config.toml
hidden_size = 64
init = "uniform"
init_std_qkv = 0.0625
Each number is 128 + 32 x the weight over its row's rms, rounded and kept within 0 to 255. Layers, rows and columns count from 0. Numbers have three digits each. The size before them is the row's rms in percent of the matrix's.

# layer 7 attention output, 64x64, rms 0.0518, rows 0-42, columns 0-63
107:139145134169137146166179161141137063129156118182146205134128153077058116126119138155131093066125110091132083134125146121146167146119114085145120071061142100127177155132133104137146144176195108
113:135106128148135130104078147116143121141114145178171074150098153111065170160107115056102141116113127158132089181164124115100154145097065167119044110143107151114152140100132151128218137121138178
079:110094148141107089070154153142122162093094195145151122177086163146087069102070140155120109081122161140093092142183148102091122154150096157137111165163120099150134158167163154126091088172184112
085:135098135141132134160128128082136147114143135161175137138132053129116117057078144116038081123110127166118152130149106123142122121141139186168067108103068135162127190107133198117166144177108136
094:095151125154163121151184096145153107177156096161150113138171114122214143204096121141156111097120162100112148130137114101176143141141120076113057103152121092183147136086109119119153107102189180
086:147102144135095194145162113169169099129179143100155135065107091099138161103104160109050124161099123119132141135087150081119154109143081065100132090122131113138166136126140055097143145048134142
092:098189146163103121134098151156139164179123179121082104104124085124172144106131113175120166126154132043080082164172169165181104125123113105110160131205169104177126103144139103137117142119100148
090:103132139090085160166167094125119175118130111177139164122123143190064126139112101171109171110179194105133130174099102114150125139091173115130155094075140121069086156121127115176103165099170076
092:158173143104114185100157128088112118078115147079108143191148120130119165159090159127148111098097124151168144133084151162155152143180185136098191143080062194158118147104106127135095133168139080
088:125112177143120187200135121100116144107147093123148120137122126131168134080100158113162149140142182121105085122031085171162108131179181134154101102105108155110063148111164078089144142091105119
110:157136117110151237111099147115106198140126130094132190148104112137098147116090122150113173162121127057144139112049145148174098176113146148133140157120088181126104141127091166121148133134092086
100:128077123102062170143107146188135128150146077163129083124109117095132129083147094110150124161120143159141175152092195103095089112168084133137091110187074126094110115165179148175164095138093148
086:059123204165102111128072109123097185157142097111117143083117189122167177164117073177121152163088168110086106163125118163095123126084136138202173142144136146126133094100117140155112142142128140
105:146083129096155101132103157131123105094107155144075051068136135126080136126131140056140124145125090185140132106103098109075103172156180204088119164151191115113143131098130137110115119099087091
115:133192082183093133094165148167100160145154129098133177169153124167113114124107093143125167210085119045157116180132188122123100152129130095120118142120114096122128144144121094140134139099057168
082:157134134142124105178105158110171195124172117116142116163072107118110117096126089159107170082143108099089099182173158141109156106086122128079166162149116183174132144103176137165172176087139074
108:061154090141194101142121168107111160161111133119130156118164170083133152061156130065138134150114139065148151088141112124127152087057076169131108086094130101088185132153169113150157116117129138
093:123146110158132141137094100069168119092105180150038082115081150095127105107104140098157103097176105146153101122124177115166192127164141159069138190161137132089165157102133131137111112169144088
103:175143120115133158127099058079077125131118125142158163128123155176068162095098090174149156099079135103155137102070111162192146155148128176146155133121105195135125155106105181173101106132169109
096:101121153086128118084155179116053108135120090099074131147137098153124170171112145119164145156210152152108171111092161064140112159140155112147214167147146121115122176086094108120134128095117110
088:064092110165120127168196146126176137096102181106108122143110148164168166077112182072111110063110168118115118164173096104135114089064123156099131130144089130144119123143088139112147099136198122
125:134034139156159084147121098203127164099144147150098113141200134089148093127140122096112135111144137148119094124157116105163042124119156141073134165149109039124139147151128124097151127107119168
109:107206147125139140110152185112181092084117161119117109073120153155114132085120146200166163093113122107110169140179155142082184119189172147145161106152142185155075139092134124134114142119141097
096:181067153165099167079100076143139162123107123128141080120164090149127177064110140128142131077094154148117070133091157146151144174116152113103101143096121089199105132112130151108130122051145172
111:166169088096120160109131158131108074115166152108136123124116106167143118217134106111154146166164139110151164147045142121065116183208119099125146163174125162155132145115080140140126153144081102
113:089084155096127129080137124152092110121106056113162149187125151138170146106154179202097140130120133161125175114162185133144109120103151126174183102113047166115098084143134109135106175100144117
100:127099165153107103168069128186155146140137166128090107149153097141164110132110106122130080086149134091059053124119135161099089128126120116082152143130161074220105096126151103160078120164138106
109:180149079122133161109108168101096175114078129121163133130193080179078098174154075111092071141098092131179150119108140117114165141097122144120135136156165080169139133189100162179134152143118155
098:160177135131135072165087080077071107136122100116095102212168161142192146132151168089134117117174125081156085125147097115162125123143087170148152155147103106107105129116156167118157148135191096
107:070153139116122184092117110135166192124151074123095142149131140132158140122185112136111118177176177143146159097124140159147131086100147188209146096126079184091111121125170083134100094089112114
094:115116160121129183115075116151090122113155146140123119090159181110151110128052098124168145126128180134095084140060174152114089146100123106129084138137138105068163129097085214156110163095128168
105:135073126111142176141142073141136136152154133104150061124077159169178101153193077120155117165162144177138148122092145120138128092142147113144168086203126143110144071147122098104092099147084074
089:047112180137128105129094095168159122130137156111123081149085169118132136123115177111120136162147204154140095144144157174158126094205078144111149121142100130119178118058148120073095146101127089
096:078136079065110102197134125106150109139147117093098078092162148143192116114144133215152117116080191140138179142169117112120136124130147142108156082145187152141109136150110124117070110180110132
092:077102190156115162096109125151148176091171134115094059109106128151192112145153111117127119100150187127085127181119149144076165095078172082127107116158080078114119119120116112126077072111139140
102:202107138165158108133136098123111205111152099129114123106105127151152144153166153177140110184154026148132144123161137144140122156110159111130107157131140140143131114118195097090069176145060095
110:112153092125145139157154113122133164113078174147155144131154108132103121072144173177140065124122119173116121075103139115152168068114083178088169123112157040174139114168151089161091086153140132
109:144148139100082096131146058105164080176128119097113177090101107153169154176112139120124115132079126126116159147108071118126170167179103109106118171078176152167081104065100152084148097164135151
094:141096082165158169142157128106124160150172060122142084078145081094110091110109112105126130175157142122181110123115168118195127121081158103145108094102172065154140157171105154131146183072101114
113:103169089080135119168177087105141117164119151124119153186139050141067170096136148166128121143137124109120127082136056117167151081153125115082142090108066141196111151089141109125092119115120093
086:150142130087110107142170156061143130100110125190129119162111116185125128107135160149107103103131138129144129136111078075096194121167141066159093205159083144147051188121152128152105121137111162
104:176160107167133111110145126103183056132127109134094195174107101133098120164100169144105081149099097122155125149101113149104163138216103086163107209093094121142114170147113143100107116159107139
110:119092112144142137166116121086094127143103106112159075095129143182156138203162130056127155185122115177116137130114097112080141119100124175126131131162171134093149063104079117110187146080094182